Weights of a small GPT-style language model, trained from scratch on English Wikipedia.
Size: 10 layers, MLP 704 SwiGLU.
Architecture: RMSNorm before each block, tied embeddings, normalized queries and keys.
Training: a variant of SOAP for these matrices, 6626 steps.
Each number is 200 + 40 x the weight over its row's rms, rounded and kept within 0 to 999. Layers, rows and columns count from 0. The size before them is the row's rms in percent of the matrix's.

# layer 6 MLP up, 704x512, rms 0.168, rows 244-298, columns 128-255
099,128,187,213,229,229,197,194,229,244,135,194,187,204,203,184,200,209,212,126,232,202,234,123,200,183,210,189,164,193,157,222,176,162,191,165,130,207,166,189,220,274,163,167,262,189,228,169,165,198,158,182,231,280,148,288,180,167,191,176,237,299,241,215,277,227,199,199,216,185,164,204,322,168,205,212,190,185,176,205,211,168,185,165,215,158,195,160,232,118,198,203,233,177,249,164,226,125,199,176,231,173,188,218,242,181,169,242,215,200,197,165,204,195,222,184,206,85,222,203,234,223,228,204,186,260,205,149,128
097,299,252,127,211,171,140,280,139,184,260,119,250,214,208,220,177,194,172,236,181,173,224,210,174,260,174,139,157,219,189,173,283,102,240,245,211,136,241,246,194,142,205,192,166,237,238,158,209,258,214,155,161,193,219,191,170,321,219,158,246,206,159,218,189,219,162,248,189,132,204,243,251,205,210,148,202,198,210,216,92,180,209,209,259,155,196,245,180,219,174,199,158,268,203,206,221,193,254,247,198,216,204,188,264,200,191,179,170,160,195,216,141,178,198,169,194,162,112,201,245,148,188,145,153,243,264,141,185
098,291,185,195,229,202,143,207,199,211,208,169,223,208,217,192,166,267,204,228,185,137,210,201,162,187,269,167,207,167,140,191,249,190,187,257,283,202,269,274,163,208,150,143,224,179,239,257,165,255,212,226,173,132,209,299,141,176,137,228,227,225,216,200,141,157,214,200,223,215,217,267,252,252,261,184,151,210,215,201,193,239,207,174,229,249,246,233,181,230,242,159,146,237,108,183,181,249,205,201,170,55,232,213,196,163,235,193,79,128,207,181,153,140,234,203,210,257,154,172,126,217,225,234,140,196,166,79,116
093,229,180,186,156,187,206,182,201,148,154,239,263,178,228,238,202,212,202,228,151,197,217,229,189,196,286,198,206,216,279,182,211,180,232,170,223,291,206,226,187,240,233,206,155,245,141,153,206,143,247,280,149,144,207,181,215,212,250,204,188,123,121,201,236,144,185,217,208,250,181,211,176,227,171,221,184,177,150,164,207,153,231,217,143,154,203,158,219,163,198,219,201,197,232,190,256,189,141,236,246,192,175,180,235,192,256,169,229,236,253,253,134,242,273,168,244,200,175,170,166,196,278,196,203,235,196,296,149
102,189,239,249,222,123,182,189,213,130,164,221,265,165,145,140,190,114,154,162,241,212,287,180,217,175,191,171,205,243,277,143,136,232,159,153,194,275,218,186,156,263,159,189,135,167,232,172,195,205,212,183,299,170,145,193,188,175,194,171,218,248,215,184,216,152,224,195,169,203,207,200,191,177,137,262,192,187,189,182,197,185,184,116,198,220,178,164,165,226,181,237,206,182,189,187,194,204,189,238,178,199,193,264,191,182,157,184,199,235,222,221,187,238,207,139,156,244,187,167,129,153,213,210,109,187,144,251,197
090,258,144,161,261,186,240,131,262,158,226,155,253,189,211,193,249,204,191,267,225,162,223,187,183,187,261,111,258,228,282,197,231,290,205,98,250,233,194,155,177,233,191,162,225,159,222,263,224,266,153,168,197,249,199,205,232,217,224,221,280,258,200,142,168,176,196,141,193,138,219,293,204,251,232,183,146,273,209,211,196,244,170,265,167,217,150,202,210,200,188,237,166,201,205,179,207,237,267,206,232,129,203,209,180,148,212,139,140,167,175,204,179,197,272,229,200,209,292,204,301,184,207,125,184,137,145,154,210
100,226,170,230,206,154,175,171,103,233,187,225,119,169,224,210,274,157,260,186,244,128,192,225,167,216,188,235,208,144,187,285,227,236,174,202,302,229,197,118,246,185,189,221,151,261,211,199,194,164,164,159,249,228,191,219,177,259,220,182,319,189,216,200,285,239,240,137,135,263,224,222,229,246,219,231,169,236,236,214,163,294,145,244,229,151,191,216,227,170,158,235,221,324,198,222,250,179,172,153,177,168,241,232,209,207,174,223,194,85,167,204,274,191,188,201,304,248,154,206,209,200,164,179,155,200,155,249,182
103,210,231,204,167,181,172,258,270,213,228,160,184,197,201,314,117,182,217,277,145,159,167,219,105,259,176,276,200,272,147,121,145,264,235,257,185,188,172,232,171,212,173,246,197,72,267,210,238,156,216,173,202,164,131,147,144,185,204,221,221,247,152,181,129,202,216,223,166,208,171,173,167,170,221,178,223,228,205,255,159,210,197,159,219,227,253,125,232,217,180,299,258,222,184,278,169,224,187,216,205,268,195,171,257,230,235,253,169,140,199,214,168,178,216,159,147,163,208,156,194,204,207,183,183,197,214,161,210
102,218,195,134,175,173,287,230,180,215,199,236,218,231,151,259,161,189,244,160,242,253,225,215,235,250,210,235,205,101,259,158,173,178,230,233,119,225,212,123,253,229,233,217,278,197,162,242,178,191,168,283,198,275,184,158,206,204,198,153,205,156,136,211,197,179,202,133,194,182,106,205,180,236,137,160,223,181,209,246,111,229,200,224,192,233,151,208,252,150,153,208,236,204,167,241,173,153,242,213,254,244,188,137,193,121,266,169,194,172,176,208,212,230,185,139,202,154,231,221,95,196,169,234,205,239,173,171,167
101,214,253,207,230,203,212,279,155,202,194,253,218,113,175,179,174,237,261,171,204,143,181,236,241,236,249,240,123,191,226,199,239,209,257,247,196,249,316,208,194,167,237,217,205,187,187,157,225,293,149,154,165,189,167,193,180,278,261,309,184,120,103,133,258,188,243,175,193,261,215,185,192,222,247,244,207,265,200,228,207,193,210,152,222,199,213,199,218,234,218,225,217,188,156,192,162,187,209,225,257,131,236,218,285,154,185,176,192,199,235,225,116,223,174,193,214,263,195,220,185,191,282,165,175,187,198,154,243
092,153,189,186,216,231,112,184,188,119,220,229,216,276,159,225,205,151,198,288,214,258,191,225,202,137,249,148,106,204,177,178,156,214,222,220,200,203,194,194,157,148,229,167,229,214,241,167,139,235,209,230,175,217,191,171,205,176,230,214,180,262,114,134,190,219,220,200,239,202,224,184,222,227,222,162,230,147,153,140,201,146,196,240,211,150,224,185,154,220,285,224,238,172,206,248,262,135,171,175,177,246,163,190,206,148,156,172,218,188,244,160,271,279,191,207,247,200,117,192,198,185,187,167,201,252,234,266,141
104,204,152,266,195,117,225,255,150,230,239,184,205,190,209,136,199,189,219,160,204,239,199,230,172,136,248,212,212,178,161,144,213,199,169,223,197,198,147,235,163,234,169,185,238,240,198,227,254,170,202,238,114,202,157,145,142,222,225,192,186,219,201,152,248,165,137,171,187,223,187,274,235,243,156,187,166,196,162,200,129,196,184,221,251,220,248,203,183,221,233,159,271,205,210,265,270,221,285,133,275,193,214,177,210,238,72,248,175,100,188,269,211,186,207,220,243,143,259,179,217,158,243,204,209,182,254,57,267
098,195,237,219,226,155,249,240,279,148,189,252,217,190,207,237,236,194,188,220,157,147,188,146,230,220,251,221,234,192,224,166,250,195,267,104,269,237,180,165,176,245,251,211,270,179,240,232,196,180,179,217,228,251,172,236,180,175,140,161,170,232,178,212,218,167,190,116,150,225,235,151,146,140,173,259,85,172,215,182,151,193,245,230,217,252,257,232,197,141,197,140,219,162,182,220,199,217,204,207,226,225,230,218,253,164,185,246,97,224,120,224,152,236,305,203,183,130,201,296,160,237,165,152,141,258,148,173,196
103,282,155,234,205,151,219,203,149,127,242,183,234,148,206,205,175,240,147,186,171,216,175,139,198,197,232,177,157,179,224,174,269,277,232,174,178,176,177,176,169,194,148,249,243,189,224,152,209,169,134,148,258,202,214,177,178,175,157,212,126,176,166,214,226,236,297,150,165,199,146,149,243,193,194,267,191,199,129,172,206,132,204,157,202,247,191,242,170,185,184,165,253,248,191,166,183,239,218,152,184,242,204,258,167,102,227,234,158,167,176,163,154,231,155,245,120,143,180,250,186,169,137,217,217,176,178,217,259
101,184,177,213,175,221,148,164,188,154,157,200,217,194,146,181,159,185,180,159,226,265,146,179,157,155,222,198,224,184,206,208,169,245,165,260,271,170,211,198,259,255,246,160,184,164,186,148,183,177,183,165,154,252,244,222,204,215,183,197,206,225,169,168,234,224,203,279,190,221,198,175,146,203,103,223,237,186,203,227,217,240,163,185,272,190,220,238,194,214,168,104,205,171,190,197,183,191,192,181,258,210,222,156,209,218,126,187,239,254,203,186,177,215,200,205,211,285,160,132,159,216,259,277,153,173,217,213,194
096,255,178,140,271,191,180,182,181,129,125,203,235,179,212,161,168,237,203,233,239,207,101,159,200,248,167,158,180,201,188,196,164,220,231,171,225,170,272,237,202,65,183,218,168,202,227,215,172,221,125,184,203,212,179,210,205,213,194,234,247,151,208,169,171,255,187,236,192,168,192,215,223,228,236,207,231,194,212,239,203,198,150,215,159,147,147,252,167,257,152,269,209,156,213,260,195,146,156,214,217,193,209,237,177,217,228,176,172,160,183,239,148,199,207,262,161,200,224,224,214,157,196,200,232,200,187,187,241
095,180,218,200,223,202,238,140,214,260,218,213,215,235,177,232,259,190,160,270,160,199,176,180,217,227,177,219,231,129,195,182,185,243,215,232,136,209,176,212,143,155,185,221,240,179,170,257,224,187,149,179,171,227,165,199,128,209,124,248,225,168,225,162,182,154,216,200,234,173,272,184,225,241,197,216,206,197,185,245,252,272,222,218,254,223,132,256,207,233,232,166,193,188,183,253,211,231,197,180,189,253,242,118,205,176,275,136,225,192,134,248,182,161,335,239,215,176,172,152,140,218,200,213,175,255,208,161,202
099,200,156,194,207,123,220,216,157,141,262,165,238,156,202,96,266,240,199,232,233,124,228,168,211,213,179,132,161,216,189,255,189,189,264,193,180,180,170,218,134,175,137,194,259,228,266,161,260,239,186,199,222,174,210,195,221,176,260,175,134,159,163,215,227,184,176,204,194,260,187,193,168,195,236,243,198,214,183,283,206,245,188,177,221,226,194,292,187,192,178,265,243,177,267,215,122,175,193,254,207,213,218,178,286,175,185,190,186,160,181,194,187,178,150,195,130,100,186,247,279,154,284,207,146,185,161,233,190
096,244,246,233,183,212,231,158,221,156,144,265,162,187,196,263,240,203,200,180,198,209,210,160,132,124,215,144,258,232,269,271,240,219,209,203,195,239,157,248,226,273,147,187,299,255,153,189,217,124,183,196,205,169,205,140,261,215,203,253,100,181,174,200,242,292,187,215,194,182,247,193,229,255,216,215,198,180,239,149,226,222,281,131,171,119,275,183,186,205,202,196,246,181,203,179,209,197,143,141,229,188,197,239,227,184,198,217,207,158,187,184,207,315,167,176,238,190,260,176,218,194,286,170,158,187,192,217,227
108,195,255,128,159,194,193,177,210,220,157,177,218,210,222,215,210,233,226,203,212,178,202,175,155,216,194,173,190,232,187,142,115,148,147,209,183,192,290,191,255,157,240,234,241,183,194,188,224,235,222,121,191,231,181,218,130,161,204,143,253,228,300,236,184,153,164,97,250,253,171,159,266,232,221,173,211,168,202,199,183,175,76,215,291,220,205,221,319,243,191,184,180,164,192,230,242,236,227,203,243,269,211,273,211,150,288,177,196,203,168,223,202,233,107,196,150,206,191,178,237,213,197,229,180,229,176,200,202
098,227,212,223,254,114,214,88,158,196,153,197,152,232,157,209,266,268,137,241,197,269,273,224,180,223,225,262,157,108,169,201,219,196,252,198,229,245,212,180,155,159,184,208,227,173,160,177,196,237,176,144,152,224,181,216,188,138,183,227,177,193,210,146,178,220,172,155,179,140,185,222,201,213,210,229,208,165,190,228,106,250,210,149,141,265,233,234,166,143,230,146,235,240,200,218,155,235,229,233,161,187,151,173,110,192,207,167,154,190,210,145,234,183,224,159,224,228,200,181,255,194,258,216,224,138,231,199,173
093,218,154,245,155,246,105,127,244,150,196,226,201,218,227,196,189,195,184,255,162,193,236,194,199,278,238,181,202,216,247,184,174,147,184,176,199,186,224,229,190,253,168,214,220,263,182,172,216,231,116,236,181,205,220,206,226,265,232,157,164,150,149,166,217,245,181,216,264,206,230,219,201,157,244,161,179,150,204,146,172,237,231,200,144,138,287,134,195,245,225,253,206,200,228,205,299,166,172,202,192,182,206,147,169,184,237,195,266,280,245,259,199,227,198,189,198,136,176,222,212,160,200,196,196,221,259,128,243
104,238,171,255,180,220,211,208,219,157,230,212,236,208,195,137,217,181,244,224,228,160,222,229,225,233,215,175,214,168,191,199,183,190,208,204,236,229,121,93,224,288,193,212,211,245,255,189,187,179,132,147,151,213,259,200,189,218,186,212,187,149,234,122,290,191,148,218,197,225,235,228,231,222,147,135,200,242,171,192,242,232,174,191,94,111,249,198,134,236,193,212,224,220,164,215,251,144,195,208,246,196,188,228,197,91,179,199,251,187,171,101,237,246,156,183,257,321,254,138,167,163,165,218,172,184,173,193,236
094,177,190,198,175,262,203,163,151,180,221,191,181,147,206,221,244,233,234,249,221,139,182,176,192,155,207,175,240,185,260,229,244,239,259,205,218,268,191,188,244,170,183,216,251,238,166,195,234,116,179,190,151,175,192,230,224,201,137,313,205,279,197,215,198,218,229,205,254,217,205,249,186,195,192,168,142,184,275,197,234,228,187,154,185,173,196,190,249,196,197,181,186,237,173,272,229,150,205,107,234,206,183,214,179,270,217,218,164,178,192,272,190,200,300,168,277,228,104,102,222,96,135,227,260,242,200,184,207
098,203,210,176,228,230,242,211,179,231,127,220,216,247,180,209,162,242,242,304,152,239,217,179,208,218,172,213,184,230,177,159,211,183,203,204,209,177,231,248,229,168,157,215,183,187,265,290,199,191,261,175,216,200,151,225,223,155,187,123,219,205,254,174,150,225,222,297,170,196,246,253,183,213,202,209,226,179,228,187,201,211,203,171,224,146,190,261,201,174,147,221,195,168,250,220,158,126,214,264,205,252,278,224,201,267,184,214,240,197,196,261,228,226,195,227,188,238,118,226,231,182,212,177,282,218,213,262,161
097,218,223,204,177,211,204,248,170,189,300,227,188,251,187,227,227,181,218,165,205,230,246,221,179,161,138,225,157,215,256,177,225,230,210,236,249,137,208,155,229,257,223,119,242,215,203,181,224,247,138,260,224,197,189,191,182,208,234,247,141,238,211,233,139,204,213,204,236,252,213,139,176,272,227,218,122,252,266,282,210,226,234,239,138,154,181,210,191,268,206,186,206,199,247,180,206,155,195,215,247,177,194,242,220,198,217,246,142,141,206,212,180,244,179,199,174,187,239,141,172,229,186,219,271,217,254,214,227
098,241,241,146,203,198,240,202,281,145,111,192,219,194,164,95,195,169,205,206,276,220,271,131,170,268,176,187,231,219,146,146,180,240,202,207,194,235,170,185,225,199,173,148,189,175,164,247,254,190,180,223,214,219,147,187,216,248,165,179,156,220,235,185,161,219,224,242,155,170,227,262,216,218,300,172,196,170,151,243,206,129,177,197,178,251,254,251,150,205,320,174,202,163,181,192,211,217,241,206,208,227,199,172,232,207,196,174,307,175,236,118,207,252,174,205,228,242,188,256,192,151,178,211,261,209,179,234,271
103,178,252,250,188,204,195,243,192,223,183,166,166,136,233,187,137,212,184,250,188,220,254,195,250,173,141,168,195,202,209,154,241,231,225,216,151,209,228,153,211,238,276,288,163,208,219,182,262,230,127,255,133,245,194,249,202,233,263,262,134,237,246,211,226,157,212,239,171,273,209,263,202,135,149,215,151,172,178,267,290,177,226,181,167,258,187,215,237,130,197,247,264,176,298,190,210,207,182,206,151,242,248,154,168,227,189,157,118,185,185,201,204,264,206,265,215,238,142,169,226,201,264,126,239,136,165,217,199
100,205,125,256,159,218,138,149,158,147,225,199,223,183,232,159,226,257,197,224,165,192,289,189,191,287,234,188,165,120,172,168,229,198,223,184,259,204,139,171,176,144,204,175,270,201,243,187,188,205,204,165,242,152,207,211,164,266,202,177,190,175,235,159,233,182,222,162,270,109,201,164,102,233,222,211,256,175,201,187,191,234,141,254,166,215,268,187,246,276,163,182,255,214,156,187,207,231,120,176,230,178,187,242,225,160,222,199,230,234,218,199,141,143,158,201,204,187,148,251,192,242,223,200,240,224,215,188,177
102,237,195,211,154,144,220,206,173,215,187,202,228,173,152,117,191,192,172,244,237,124,213,209,216,264,218,168,190,253,212,157,237,184,206,202,165,240,195,163,180,201,267,191,181,253,213,207,239,197,211,192,191,238,162,294,195,237,235,228,112,198,176,203,173,208,239,192,258,180,172,194,172,178,161,227,228,133,134,207,197,220,198,168,197,161,236,122,184,192,181,177,230,237,226,230,174,204,150,206,199,201,205,264,149,225,186,217,252,184,190,277,164,225,243,178,196,204,260,204,258,195,233,235,211,139,135,137,187
101,257,136,142,236,190,207,249,248,221,210,140,166,181,138,225,225,225,171,223,205,148,153,181,136,217,130,158,257,186,147,227,185,180,192,185,217,203,200,154,230,179,175,197,198,180,236,147,193,187,282,190,175,178,227,142,171,240,218,188,160,213,93,147,221,203,206,196,155,183,120,146,240,173,212,195,196,243,251,285,145,161,180,165,204,199,216,251,196,257,217,194,203,202,203,214,205,251,165,212,195,149,203,178,223,191,206,171,225,156,191,246,139,181,246,292,178,189,219,201,187,181,164,218,216,217,139,157,282
103,180,184,174,230,240,176,243,145,167,217,237,232,199,200,249,248,180,223,242,213,247,194,183,234,222,201,199,193,187,179,202,202,237,284,261,186,226,169,232,217,183,202,191,298,224,190,186,231,164,204,242,233,270,252,245,248,207,235,158,199,197,261,212,203,220,204,135,219,166,127,198,187,222,129,167,164,264,135,196,202,174,257,186,276,238,217,226,209,131,231,201,238,183,192,219,171,168,221,171,167,267,128,276,201,249,108,204,213,204,261,282,238,158,132,238,230,252,132,230,241,209,231,176,224,85,157,208,272
097,259,186,206,256,189,187,218,211,120,245,220,231,173,212,163,231,131,121,231,134,233,183,162,228,226,182,186,261,170,206,185,203,152,197,212,262,176,180,132,196,161,250,199,248,167,200,243,220,191,161,159,192,221,232,178,306,143,241,177,198,221,253,239,214,225,181,243,219,182,192,139,231,219,205,163,197,70,136,183,267,226,228,235,192,143,203,270,169,183,216,206,225,218,199,232,191,173,196,192,212,191,204,177,161,180,194,198,160,158,171,176,224,198,154,157,144,141,240,121,106,184,198,156,213,240,203,230,261
099,174,195,212,190,216,219,256,179,265,246,208,164,266,169,120,241,139,127,189,187,238,197,161,192,220,140,191,167,206,163,143,145,210,152,168,342,185,167,215,192,187,257,195,159,170,114,211,264,247,165,276,213,232,222,235,183,283,269,171,160,123,232,238,203,183,164,112,197,191,185,170,164,177,166,183,175,176,188,213,181,174,205,202,203,193,249,186,217,152,229,214,197,228,242,155,224,156,183,119,222,258,176,235,201,118,214,195,218,193,194,196,214,185,168,209,180,178,250,262,237,101,198,167,247,207,184,222,179
109,182,172,268,203,188,220,231,133,141,320,153,137,177,152,136,146,233,208,167,179,174,179,229,200,153,276,181,175,233,212,156,226,251,228,191,239,163,202,182,185,168,203,136,143,255,250,158,219,211,248,169,204,233,167,171,214,186,156,226,154,201,238,224,123,243,260,179,167,177,180,183,155,201,200,160,207,138,165,143,293,131,238,153,177,187,232,209,230,144,187,195,192,145,183,201,220,217,141,198,239,188,132,229,182,193,239,258,216,243,219,195,254,184,222,179,182,198,149,227,209,224,230,173,338,237,185,157,295
103,203,199,174,201,127,177,210,189,167,164,150,208,247,180,163,210,169,171,198,191,217,130,197,290,230,183,213,214,202,197,149,182,219,195,279,177,208,155,156,309,229,164,212,206,120,179,208,152,216,274,231,235,213,238,175,141,243,152,162,158,159,176,170,128,189,212,155,181,215,233,161,165,234,191,267,159,196,179,264,201,138,171,201,228,197,229,256,209,185,230,216,203,169,165,166,211,242,197,181,175,197,223,152,175,219,166,149,280,186,143,270,257,225,170,205,147,163,167,186,233,174,190,190,196,188,174,264,168
100,176,188,167,191,166,243,144,226,155,208,193,271,285,232,244,217,164,178,236,145,113,189,215,223,176,255,225,187,252,170,222,153,204,135,267,167,185,187,205,171,118,177,165,218,229,223,263,240,269,208,264,195,195,217,138,214,207,142,276,255,204,195,199,317,151,125,155,234,220,193,176,197,164,189,167,192,155,207,211,260,264,182,179,215,136,207,220,212,214,238,202,143,255,226,104,85,224,182,228,244,222,198,226,200,62,196,198,228,171,210,215,164,189,240,208,271,144,170,179,195,169,246,186,222,192,205,242,262
098,181,184,140,105,194,169,212,250,247,197,226,209,209,208,254,245,214,248,248,225,184,189,204,247,198,247,236,276,201,163,156,273,169,178,137,261,255,203,176,160,121,212,194,200,196,186,138,182,127,228,195,180,213,206,245,228,210,159,201,206,193,132,242,223,214,225,158,179,236,224,169,183,180,189,265,237,159,202,207,257,238,152,221,152,197,198,191,187,223,140,262,203,149,198,178,203,185,208,235,197,248,150,204,283,260,200,96,190,224,210,192,205,150,148,240,288,268,262,206,239,256,207,188,182,204,215,245,218
095,176,75,188,190,286,216,59,186,168,291,146,293,189,169,207,169,186,141,247,148,228,184,189,144,138,238,255,201,225,149,238,178,208,170,166,243,195,244,177,215,206,200,244,127,215,159,249,119,165,219,229,199,196,180,133,214,276,184,162,194,232,235,229,176,250,188,202,167,279,213,188,161,193,221,148,166,224,195,228,162,167,165,233,182,224,162,163,226,202,170,285,240,129,160,226,241,211,197,267,191,248,214,201,226,269,208,239,186,175,189,187,277,129,235,161,206,236,248,211,225,204,197,222,230,93,222,153,208
095,241,162,145,174,216,170,189,245,172,201,185,176,209,221,163,221,206,175,201,189,217,243,259,142,178,151,173,169,190,300,161,165,201,194,291,211,177,206,187,154,213,107,184,193,248,220,164,205,196,215,221,216,179,187,215,238,110,196,274,260,235,173,185,166,210,246,207,193,230,146,256,111,205,158,110,181,227,165,250,204,212,163,202,197,219,166,172,230,132,206,324,251,237,174,166,207,202,227,138,250,231,191,155,183,200,261,254,255,136,245,262,212,211,229,209,221,207,205,203,160,216,249,214,168,190,132,179,204
099,189,182,287,235,217,253,244,145,167,216,183,237,124,183,183,221,161,233,188,204,225,118,247,176,198,243,189,207,211,195,192,135,230,163,138,186,201,190,151,254,238,157,245,194,207,167,238,222,136,182,203,172,241,196,138,154,137,235,225,238,202,198,180,241,172,230,233,264,246,162,240,156,198,168,193,184,245,217,190,190,204,197,102,272,247,198,184,202,201,166,192,174,180,216,250,179,270,202,201,177,110,183,169,265,189,223,212,185,207,192,207,203,230,135,178,225,161,257,213,255,120,89,203,170,146,175,248,226
098,223,177,167,234,229,214,201,204,196,122,220,191,213,184,203,245,211,187,111,190,199,223,187,271,200,191,170,190,192,146,154,205,179,222,222,280,231,211,214,215,247,174,134,189,261,223,217,184,215,175,156,169,164,188,178,246,168,192,195,201,179,168,213,165,176,280,205,241,184,217,192,196,196,207,186,256,195,196,282,234,257,212,209,160,278,169,146,179,160,191,236,167,277,151,172,150,210,131,178,222,146,192,175,227,132,211,249,171,203,246,199,207,183,240,200,245,198,184,208,160,223,127,202,223,182,240,210,208
103,224,156,165,272,267,121,215,208,179,235,211,214,179,248,194,235,221,219,153,208,206,230,94,179,205,252,205,166,207,235,203,160,150,138,195,184,188,206,157,232,177,186,177,218,236,125,237,309,246,169,147,209,181,238,190,193,189,204,200,207,177,167,184,219,177,129,258,222,193,149,151,209,185,260,149,238,207,215,237,156,162,277,155,230,145,193,199,237,241,263,226,186,208,241,214,204,221,235,220,235,209,272,207,144,160,264,174,133,177,180,195,217,209,139,242,212,201,215,228,197,239,165,234,179,243,137,114,229
099,251,201,245,365,217,221,185,204,189,218,153,236,233,199,244,155,62,265,193,258,255,202,192,201,162,169,197,255,199,147,174,136,215,199,194,235,173,226,222,230,172,291,216,187,204,222,137,194,118,229,199,231,189,211,224,210,203,180,221,161,208,182,245,214,103,261,225,203,162,167,255,226,215,122,163,224,158,121,148,201,184,203,237,197,233,221,268,176,150,213,291,196,131,153,250,207,191,283,186,167,220,202,206,251,243,181,168,235,176,198,192,262,225,175,187,235,298,212,183,186,223,231,193,182,183,214,243,162
097,235,215,206,197,179,183,202,201,202,278,205,150,220,215,87,169,216,233,215,239,229,261,221,199,147,200,169,158,224,234,153,158,213,188,224,214,248,189,189,186,198,199,245,182,222,227,186,176,176,210,228,234,254,212,251,250,162,266,268,225,236,215,173,237,170,163,269,238,150,114,252,179,167,185,275,266,221,159,203,193,279,214,220,154,201,211,197,164,181,226,169,209,208,119,147,206,110,226,175,161,188,203,246,159,170,205,237,152,148,185,130,160,218,185,233,177,266,205,298,176,188,184,199,243,163,231,155,230
094,196,239,149,222,147,175,238,187,137,188,182,187,175,185,252,224,202,190,191,236,165,203,129,196,139,181,183,116,248,144,200,270,169,201,192,269,208,241,210,147,210,222,237,231,249,125,181,224,210,235,189,196,153,244,204,199,236,182,164,248,147,196,130,217,175,117,188,230,187,204,179,155,217,203,195,178,237,230,174,236,234,268,178,187,206,252,211,198,197,187,184,150,178,193,254,190,177,179,190,244,167,104,184,168,259,204,218,191,240,191,114,218,180,254,209,192,278,232,160,192,226,197,237,157,222,223,227,177
094,180,167,149,217,183,171,191,146,220,231,201,258,220,288,228,139,257,253,140,171,206,119,138,244,155,166,171,271,270,190,221,241,177,206,266,134,165,240,207,200,258,221,192,207,273,197,127,229,212,258,237,259,171,223,210,151,172,244,198,246,230,217,199,160,206,224,235,251,244,211,183,177,160,177,225,219,193,193,292,157,218,138,272,230,167,180,251,182,199,220,151,197,236,219,185,207,211,144,179,181,211,262,212,197,174,261,199,160,219,225,199,252,184,175,258,184,176,252,172,281,244,174,185,243,271,194,272,217
103,181,239,277,230,168,167,242,195,174,194,157,172,149,226,126,179,259,143,227,197,192,234,161,214,192,257,181,173,182,228,141,265,279,271,196,185,179,157,217,172,247,184,251,237,153,245,283,177,218,165,238,332,173,161,176,174,165,142,242,258,244,210,177,238,215,247,201,216,185,149,159,174,189,219,210,224,201,194,213,110,172,166,75,201,187,169,181,150,235,224,271,158,258,195,202,266,173,201,166,175,237,137,128,206,191,213,279,214,201,233,205,132,250,104,109,179,176,181,215,258,222,236,115,209,173,148,243,212
100,238,266,230,219,182,216,115,204,169,198,211,235,196,181,184,256,229,169,110,134,256,150,197,170,217,196,248,212,233,178,188,193,209,241,153,203,224,195,147,282,272,207,162,209,238,167,100,239,255,195,192,201,226,163,211,235,286,134,213,214,192,263,251,227,234,266,163,168,232,195,193,233,150,156,130,205,196,105,220,194,222,201,227,182,201,137,190,139,196,251,189,278,253,192,252,202,200,253,220,181,128,175,199,181,173,221,183,135,203,235,270,175,167,219,242,222,242,219,258,176,180,240,159,207,229,155,165,157
095,194,202,233,270,221,200,264,204,199,246,209,234,195,355,237,203,243,244,233,168,238,158,216,196,168,219,248,218,188,203,162,193,235,189,176,194,181,190,279,245,156,243,269,220,197,152,214,250,200,96,190,175,174,169,170,241,183,192,173,182,220,206,196,157,140,216,203,206,180,233,133,135,182,188,191,242,156,193,157,152,228,229,229,152,184,170,138,243,228,208,214,144,158,159,245,158,150,179,223,198,220,237,151,187,198,120,173,190,221,234,193,184,179,236,241,233,232,233,174,101,252,110,217,249,132,249,183,131
101,188,186,149,242,174,220,168,131,161,188,181,130,232,222,195,210,196,281,194,202,177,244,109,230,165,228,214,193,194,180,146,174,163,176,162,199,216,212,213,208,169,247,271,176,229,261,216,198,211,170,198,211,151,185,180,165,204,177,186,186,256,192,236,224,257,202,134,244,183,207,250,186,303,158,172,157,177,235,181,227,245,217,176,234,224,191,203,214,195,225,219,136,266,246,267,205,200,208,173,232,171,117,222,320,227,176,168,218,136,139,228,173,245,154,227,193,104,139,189,185,256,149,215,197,184,214,122,225
101,150,183,240,176,173,152,226,180,233,207,120,252,182,237,204,142,160,231,162,184,212,218,156,238,205,193,204,170,244,287,158,195,265,220,130,231,248,237,268,215,164,210,216,225,252,155,197,177,217,224,181,197,208,196,224,191,194,137,211,220,181,135,150,134,225,114,194,250,172,182,236,229,177,199,282,192,195,232,254,216,215,212,142,291,102,203,163,236,238,239,187,201,204,187,244,225,151,240,190,210,193,186,234,173,201,204,214,209,207,267,174,180,159,240,278,214,225,167,320,215,233,212,236,228,232,243,161,239
106,196,265,201,256,224,204,239,160,197,162,220,167,238,193,189,212,207,186,200,156,170,237,222,201,149,182,180,162,211,253,120,143,206,164,197,239,186,230,224,139,225,236,168,240,193,228,207,257,245,219,195,220,165,219,143,205,254,225,116,142,131,264,252,187,244,243,202,182,202,241,246,246,216,169,223,192,218,224,292,186,201,112,206,204,181,150,161,245,195,163,192,199,167,166,168,262,195,152,185,177,181,238,210,250,172,180,287,211,211,168,210,181,157,212,297,125,242,211,172,144,202,311,195,208,233,265,199,281
092,264,154,231,247,201,192,194,266,163,114,212,219,191,209,215,223,141,177,227,237,146,217,207,220,264,198,162,232,205,194,216,237,157,172,79,253,155,207,274,229,310,235,177,228,230,207,168,222,191,185,158,282,162,262,156,140,157,245,194,184,163,203,144,132,168,279,169,157,214,255,192,115,155,217,176,213,231,184,243,297,171,209,239,218,205,237,219,226,140,153,193,221,237,227,120,160,184,104,188,221,130,218,232,177,167,184,180,228,179,162,198,213,201,217,144,201,229,225,225,201,198,176,281,163,251,126,165,205
104,231,222,249,155,202,232,266,239,161,236,213,265,183,160,227,180,211,193,180,231,211,179,181,203,198,183,239,171,247,188,187,233,238,189,248,117,139,286,154,257,188,209,165,232,256,249,215,186,188,191,263,175,112,168,239,255,189,222,235,162,195,207,176,215,205,135,223,120,247,243,182,270,169,223,153,193,151,265,219,218,156,206,180,249,174,175,213,221,146,170,191,159,287,160,326,199,207,265,243,219,219,313,233,242,184,153,173,197,170,173,141,231,148,164,158,229,181,238,103,244,224,250,161,182,158,193,217,268